config = dict(
    n_layer=17,
    d_model=384,
    n_head=6,
    n_kv_head=6,
    head_dim=64,
    d_mlp=1536,
    vocab_size=24683,
    activation='gelu',
    norm='layernorm',
    norm_place='pre',
    norm_eps=1e-05,
    positions='learned',
    qk_norm=False,
    attn_scale=0.125,
    bias='none',
    tie_embeddings=True,
    parallel_block=False,
    init='normal',
    init_std_qkv=0.0186,
    init_std_o=0.00318,
    init_std_up=0.0186,
    init_std_down=0.00318,
    optimizer='soap_variant',
    lr=0.00171,
    lr_mult_o=0.991,
    beta1=0.95,
    beta2=0.99,
    lr_head=0.00783,
    grad_clip=1.0,
    warmup_steps=200,
    schedule='wsd',
    decay_fraction=1.0,
    decay_shape='sqrt',
    final_lr_fraction=0.1,
    batch_tokens=131072,
    seq_len=1024,
    doc_mask=False,
    train_tokens=614500000,
    steps=4689,
    dataset='wikipedia_en',
)
Each number is 200 + 30 x the weight over its row's rms, rounded and kept within 0 to 999. Layers, rows and columns count from 0. The size before them is the row's rms in percent of the matrix's.

# layer 10 attention key, 384x384, rms 0.0474, rows 374-383, columns 320-383
120,180,182,209,114,190,167,237,237,181,163,246,153,192,139,254,201,139,149,249,179,223,157,220,195,190,228,205,183,212,245,199,182,187,224,226,125,202,185,222,226,230,153,178,256,207,192,180,230,199,237,162,198,293,188,203,212,231,226,200,234,196,185,166,194
100,175,154,148,202,175,250,143,218,181,200,221,152,187,202,151,227,270,171,171,178,217,211,197,165,167,216,189,180,206,209,228,211,133,184,138,202,228,227,233,250,163,200,182,220,190,193,212,178,208,217,189,206,245,232,198,154,248,201,228,197,252,275,133,217
116,215,231,221,222,125,217,145,168,278,230,180,180,162,253,162,201,226,203,200,210,185,288,218,202,194,220,172,192,183,241,156,189,223,148,215,243,218,175,178,209,166,208,181,202,262,193,196,187,174,230,201,210,181,168,223,203,180,231,137,218,225,231,210,177
115,235,215,181,191,250,211,203,230,240,189,206,247,171,219,245,170,244,224,206,266,158,210,183,213,226,157,206,199,256,172,166,153,199,204,231,223,182,217,156,171,183,117,206,191,197,208,171,222,269,207,223,186,208,200,193,207,234,221,216,233,212,186,213,216
108,183,201,239,158,213,185,144,191,202,226,186,191,184,140,171,166,204,267,146,201,200,215,182,166,185,215,206,208,174,152,177,217,275,186,172,270,201,186,180,142,221,169,169,230,154,177,256,222,201,197,241,176,128,215,266,202,230,252,184,192,236,202,250,232
104,204,181,201,234,225,100,225,226,271,236,212,125,200,244,202,155,232,223,210,171,179,201,228,177,194,212,173,217,207,177,190,123,151,205,267,192,173,200,224,212,181,163,220,202,226,219,150,187,222,166,162,192,190,177,175,168,186,211,153,234,195,182,174,196
115,186,135,193,232,194,245,237,214,183,216,208,162,178,172,197,196,238,230,207,200,185,208,207,224,152,202,197,214,207,206,190,228,214,189,218,188,226,210,155,173,189,236,180,243,191,158,166,189,218,196,207,149,170,200,176,202,227,249,186,236,217,218,195,169
106,184,197,157,231,213,157,210,248,225,232,230,180,203,152,253,145,187,182,231,189,186,213,232,150,264,299,215,203,163,196,161,181,195,199,209,204,247,234,176,194,259,164,194,257,235,173,238,229,218,171,230,216,198,201,245,189,170,226,244,181,167,138,239,230
088,201,206,203,195,258,222,218,202,271,176,202,277,196,201,258,231,192,143,198,222,239,175,188,227,209,235,228,219,189,124,206,165,163,217,235,194,210,218,157,214,210,194,259,194,191,198,140,199,243,158,199,185,198,177,186,220,189,148,208,212,180,216,186,206
105,154,193,206,237,206,183,201,203,202,186,177,204,154,242,216,253,224,239,231,210,166,204,171,207,148,210,218,218,232,186,239,190,220,268,172,221,204,224,242,247,186,156,201,159,211,268,245,189,204,185,177,195,246,187,220,205,224,200,189,289,193,205,214,189
# layer 10 attention query, 384x384, rms 0.0466, rows 375-383, columns 320-383
110,199,163,228,157,218,197,181,214,154,204,174,180,185,199,217,209,247,193,139,208,225,221,159,190,177,195,221,197,159,175,245,225,190,218,174,229,196,282,215,216,160,214,190,206,173,223,184,149,221,215,189,196,247,194,237,226,204,149,209,237,270,195,175,190
110,183,258,219,248,193,250,188,159,205,196,163,236,169,200,183,220,187,234,187,211,219,262,235,180,252,235,167,192,170,210,183,178,219,159,237,231,191,183,191,202,183,189,261,171,228,213,223,182,128,200,145,201,188,193,195,169,156,236,142,193,208,201,194,208
110,210,254,212,178,258,243,190,175,217,184,198,250,192,237,226,200,198,217,215,223,198,198,165,225,193,180,175,154,246,187,175,193,261,217,229,233,168,244,191,135,228,178,228,150,166,239,192,225,271,238,264,199,233,223,206,191,214,228,179,218,205,176,248,227
116,171,236,194,137,199,186,184,223,173,218,177,175,192,136,247,162,246,226,204,197,184,178,194,196,170,260,180,198,221,134,204,212,189,162,205,267,219,214,126,205,228,158,226,210,224,211,224,245,244,204,214,180,135,253,197,189,198,194,213,162,227,209,223,197
116,169,196,228,269,194,130,181,228,245,157,184,123,212,234,187,205,206,226,237,187,178,176,216,203,177,152,181,163,239,184,170,169,173,180,232,185,223,153,220,192,167,204,182,214,181,240,188,198,221,216,187,192,178,156,199,266,195,228,189,245,197,216,149,231
110,187,176,204,255,199,239,207,206,247,176,242,181,195,158,185,249,200,254,132,202,153,228,199,226,150,224,195,220,177,189,182,213,146,191,177,168,260,184,255,236,188,217,197,190,169,171,197,202,201,176,288,179,232,201,206,166,139,212,183,224,234,189,229,193
108,187,245,169,221,184,211,212,260,239,188,217,225,191,178,190,216,189,215,236,205,194,177,229,188,254,266,211,194,185,196,228,199,201,216,246,271,204,189,202,213,263,190,213,228,247,158,180,207,228,200,207,178,226,179,217,254,208,210,181,185,189,238,190,176
100,242,205,236,181,184,195,212,151,221,173,211,258,207,216,218,237,177,180,265,216,284,177,152,231,203,207,160,208,189,142,172,212,233,245,195,212,177,190,168,226,193,182,230,254,192,187,125,228,220,153,161,210,212,182,196,249,173,229,158,186,219,253,204,209
111,131,143,187,197,217,183,156,168,197,166,143,203,170,247,283,229,193,206,174,243,166,185,176,194,149,164,198,195,196,182,215,268,208,156,219,229,196,251,139,211,228,173,180,199,215,230,228,216,210,179,170,172,201,206,230,204,185,203,153,195,221,163,224,243
# layer 10 attention value, 384x384, rms 0.0393, rows 320-335, columns 320-383
119,155,258,211,216,206,189,177,219,166,175,173,167,226,229,226,195,207,164,212,177,197,155,202,198,181,168,230,245,227,172,223,256,201,215,193,187,170,181,164,208,181,176,206,159,226,153,183,185,210,224,211,252,191,177,233,183,260,190,213,149,216,188,212,232
122,224,186,203,221,280,216,189,159,225,224,216,202,208,175,200,259,236,237,222,150,188,158,232,259,162,148,220,136,233,217,219,186,156,198,194,193,221,261,172,142,236,204,186,213,207,186,210,190,168,221,219,251,262,167,126,232,199,190,182,218,170,182,248,227
130,182,202,187,235,243,178,233,213,276,212,213,177,182,244,248,191,218,214,229,177,210,196,245,211,221,257,219,250,240,180,224,137,243,167,213,214,185,195,166,218,262,237,157,193,219,231,183,186,258,204,220,179,226,176,172,193,211,172,229,216,156,214,180,203
116,177,234,196,216,181,181,165,136,180,172,187,190,247,169,188,228,158,234,211,183,203,174,205,124,206,197,238,206,114,207,176,197,175,272,179,150,152,192,228,279,205,178,166,239,199,208,175,195,188,197,267,223,248,106,211,223,208,182,194,216,168,232,231,246
124,163,262,218,165,193,232,245,198,161,166,289,169,196,191,222,200,195,130,243,214,221,190,250,202,194,239,212,222,196,168,179,202,183,222,214,203,226,190,175,247,185,232,141,189,246,174,172,226,165,181,187,269,191,231,236,235,223,154,220,167,204,180,220,223
126,234,173,163,207,243,156,183,181,238,191,223,240,225,219,197,196,165,140,208,207,194,220,239,201,197,199,189,232,180,179,162,160,144,173,183,171,223,182,184,226,214,221,250,195,217,191,232,226,226,151,238,182,192,171,216,197,275,203,171,208,181,212,198,174
125,196,188,195,185,206,206,217,175,212,218,164,264,232,213,238,208,189,236,204,180,172,204,197,203,157,203,220,155,212,210,227,185,231,259,177,173,222,241,135,211,166,185,218,249,174,213,190,195,196,218,219,151,160,239,177,227,240,174,213,223,219,242,194,206
121,272,222,225,210,185,177,155,150,226,196,176,235,155,227,221,205,156,218,177,206,234,189,201,210,150,239,193,237,220,218,219,202,233,171,223,203,227,232,191,155,174,179,197,211,257,248,228,196,203,201,180,223,206,186,160,226,238,209,191,167,190,208,205,229
126,177,201,224,197,202,185,174,204,190,210,135,195,265,206,209,238,153,188,275,177,198,229,159,196,191,203,216,219,180,160,226,170,133,209,208,196,189,267,180,229,188,197,231,154,218,245,191,179,223,193,150,197,211,209,180,160,219,180,174,188,190,217,245,201
117,219,183,181,192,218,192,216,197,193,219,228,243,180,210,218,155,169,232,188,174,188,255,242,143,181,141,188,203,215,261,185,122,200,194,206,229,164,196,177,218,189,191,221,148,219,232,185,177,221,248,188,183,221,174,186,231,153,193,249,231,186,219,234,150
125,230,216,147,209,141,215,175,244,169,218,215,164,240,171,188,198,169,272,229,241,180,184,227,188,193,254,255,133,239,207,213,164,204,232,183,161,258,146,181,214,175,162,201,221,235,184,223,211,183,202,175,253,158,228,203,213,259,187,183,120,135,245,168,234
123,249,165,205,204,225,251,209,232,216,189,206,187,125,229,168,250,192,173,119,191,216,207,204,170,284,199,171,205,171,209,224,204,179,164,241,199,225,227,243,219,196,181,183,201,218,209,206,169,142,219,227,162,159,193,247,190,158,197,177,195,187,188,209,224
128,250,205,242,231,164,153,237,234,186,217,228,190,247,176,192,182,220,231,227,174,165,205,180,286,203,216,185,212,224,171,193,211,187,194,183,169,185,206,240,198,223,164,189,176,223,140,234,169,206,203,199,206,175,204,237,214,241,136,176,177,167,210,180,190
123,159,182,179,174,152,192,188,175,209,152,255,226,158,208,136,222,233,202,194,170,189,210,193,173,246,165,148,206,180,184,176,199,183,181,243,201,214,197,212,187,197,183,207,200,248,244,202,215,205,189,208,208,193,199,211,183,237,209,256,186,226,175,210,202
124,201,204,232,194,129,185,230,163,227,231,235,178,204,220,189,226,206,202,175,200,205,231,262,126,203,187,199,146,220,202,243,214,217,202,177,189,201,202,234,161,235,190,230,217,216,200,188,153,171,172,203,159,198,197,178,191,173,207,257,155,156,185,234,183
122,183,94,183,217,232,210,227,169,173,203,188,148,208,173,146,178,219,197,208,170,247,188,185,198,231,179,196,215,242,207,182,219,148,184,180,206,200,215,206,161,181,227,158,178,183,197,193,216,229,225,211,223,151,145,187,225,198,189,177,172,218,137,225,193
# layer 10 attention output (transposed), 384x384, rms 0.0343, rows 320-335, columns 320-383
119,241,247,186,254,181,173,230,167,208,200,188,185,110,188,214,169,183,199,202,176,197,246,185,212,220,189,225,208,208,218,168,184,183,176,196,180,249,236,172,244,141,221,217,202,210,206,140,173,148,203,214,149,209,203,186,230,155,271,196,157,209,248,214,220
128,191,174,177,225,158,217,242,190,171,209,193,179,228,165,210,226,184,187,193,225,234,161,162,267,207,196,180,213,233,232,221,204,199,138,167,177,264,156,223,205,240,221,227,230,215,173,166,172,214,240,205,230,199,219,182,198,255,189,224,167,198,222,251,127
135,195,205,175,177,183,245,166,176,181,212,195,160,196,113,217,247,197,216,215,230,180,192,177,183,221,239,171,177,191,243,192,184,213,194,189,225,219,220,218,185,225,169,190,248,186,183,237,224,233,226,206,151,115,256,188,228,183,213,160,205,159,213,226,220
120,248,213,213,235,196,212,217,229,179,249,212,221,207,233,249,210,190,182,172,241,190,199,218,154,243,200,120,186,243,216,227,191,205,244,238,224,183,183,152,158,166,255,155,236,230,218,204,163,269,244,160,180,211,258,215,187,143,210,203,156,215,205,216,226
124,185,189,190,150,185,144,184,175,209,201,201,193,189,206,172,204,206,216,220,246,190,210,170,213,119,248,150,180,198,225,217,174,186,205,216,198,203,178,179,200,213,217,227,218,227,173,221,184,184,132,215,160,175,149,200,166,189,214,209,213,182,213,223,232
130,138,196,194,208,119,183,224,207,190,205,173,185,209,216,253,155,202,154,210,232,217,197,237,174,152,221,197,170,254,181,209,264,181,177,198,252,216,256,217,221,238,131,232,200,208,199,241,253,234,202,182,238,220,209,182,209,200,211,223,188,218,199,170,232
130,226,145,198,203,119,195,211,202,218,148,226,236,230,219,223,145,204,180,200,183,170,164,202,152,265,150,233,175,155,227,157,213,214,217,186,191,183,177,295,208,213,203,229,169,212,176,224,202,240,162,140,247,228,217,188,220,197,160,156,206,163,179,220,206
129,208,205,179,215,213,193,213,207,147,229,143,164,182,259,166,272,184,218,176,205,199,207,169,196,217,217,202,153,166,197,206,223,185,148,209,192,235,154,227,221,148,232,224,196,189,202,226,211,203,193,205,131,225,192,233,180,236,270,170,208,203,178,198,222
131,158,206,219,178,238,195,200,225,188,278,205,197,198,178,162,174,240,216,194,200,216,186,195,182,135,220,194,180,210,181,212,186,213,231,177,203,213,210,230,203,208,149,200,162,211,233,206,170,225,225,212,123,213,218,247,195,266,210,207,253,135,233,222,238
118,238,251,198,173,216,188,160,197,183,145,185,199,212,205,175,223,193,149,220,204,175,166,256,213,201,264,191,205,186,194,169,156,203,175,180,222,193,187,199,240,196,212,208,155,196,229,244,224,258,204,199,222,175,166,176,239,207,248,222,216,133,197,232,208
134,223,145,182,217,231,156,160,212,199,202,211,158,250,227,164,167,200,179,182,130,244,171,225,213,227,207,206,209,175,208,181,177,176,200,182,165,182,177,201,232,213,188,218,238,185,267,258,217,240,156,236,211,179,178,192,228,166,180,233,174,191,179,207,216
130,263,252,213,247,229,167,230,200,180,184,184,222,211,158,230,174,169,186,202,177,224,188,144,214,143,181,180,192,172,178,123,208,171,210,178,200,194,164,262,186,200,210,225,194,185,207,224,190,189,193,224,252,165,216,197,228,202,248,193,182,187,232,223,170
129,186,249,263,126,234,208,193,209,181,153,254,198,237,198,199,187,190,215,202,184,237,184,182,197,226,216,210,158,210,255,145,226,203,204,224,228,137,248,192,226,233,214,237,238,203,228,183,236,216,198,200,150,232,179,185,185,213,175,195,206,253,223,206,202
125,194,261,252,200,187,203,217,249,153,235,254,186,196,191,154,112,230,162,231,201,202,206,253,236,206,216,178,187,150,197,216,153,189,200,226,171,238,246,217,157,197,229,188,197,164,227,154,250,210,162,233,167,211,194,216,199,220,179,198,148,247,194,181,157
130,166,217,188,207,198,240,219,215,224,204,147,185,264,186,182,195,179,192,237,189,240,165,210,178,160,199,184,191,209,229,171,252,213,184,232,188,201,203,176,189,202,152,216,274,185,160,221,239,240,199,183,212,179,204,250,181,215,235,209,173,181,169,224,211
123,210,159,162,232,201,165,239,211,176,155,218,258,239,211,171,274,181,207,216,204,178,192,193,233,195,212,197,239,193,174,180,223,208,191,182,200,211,198,213,167,175,223,165,200,246,223,262,206,212,207,250,179,191,222,164,215,212,191,192,240,215,237,216,196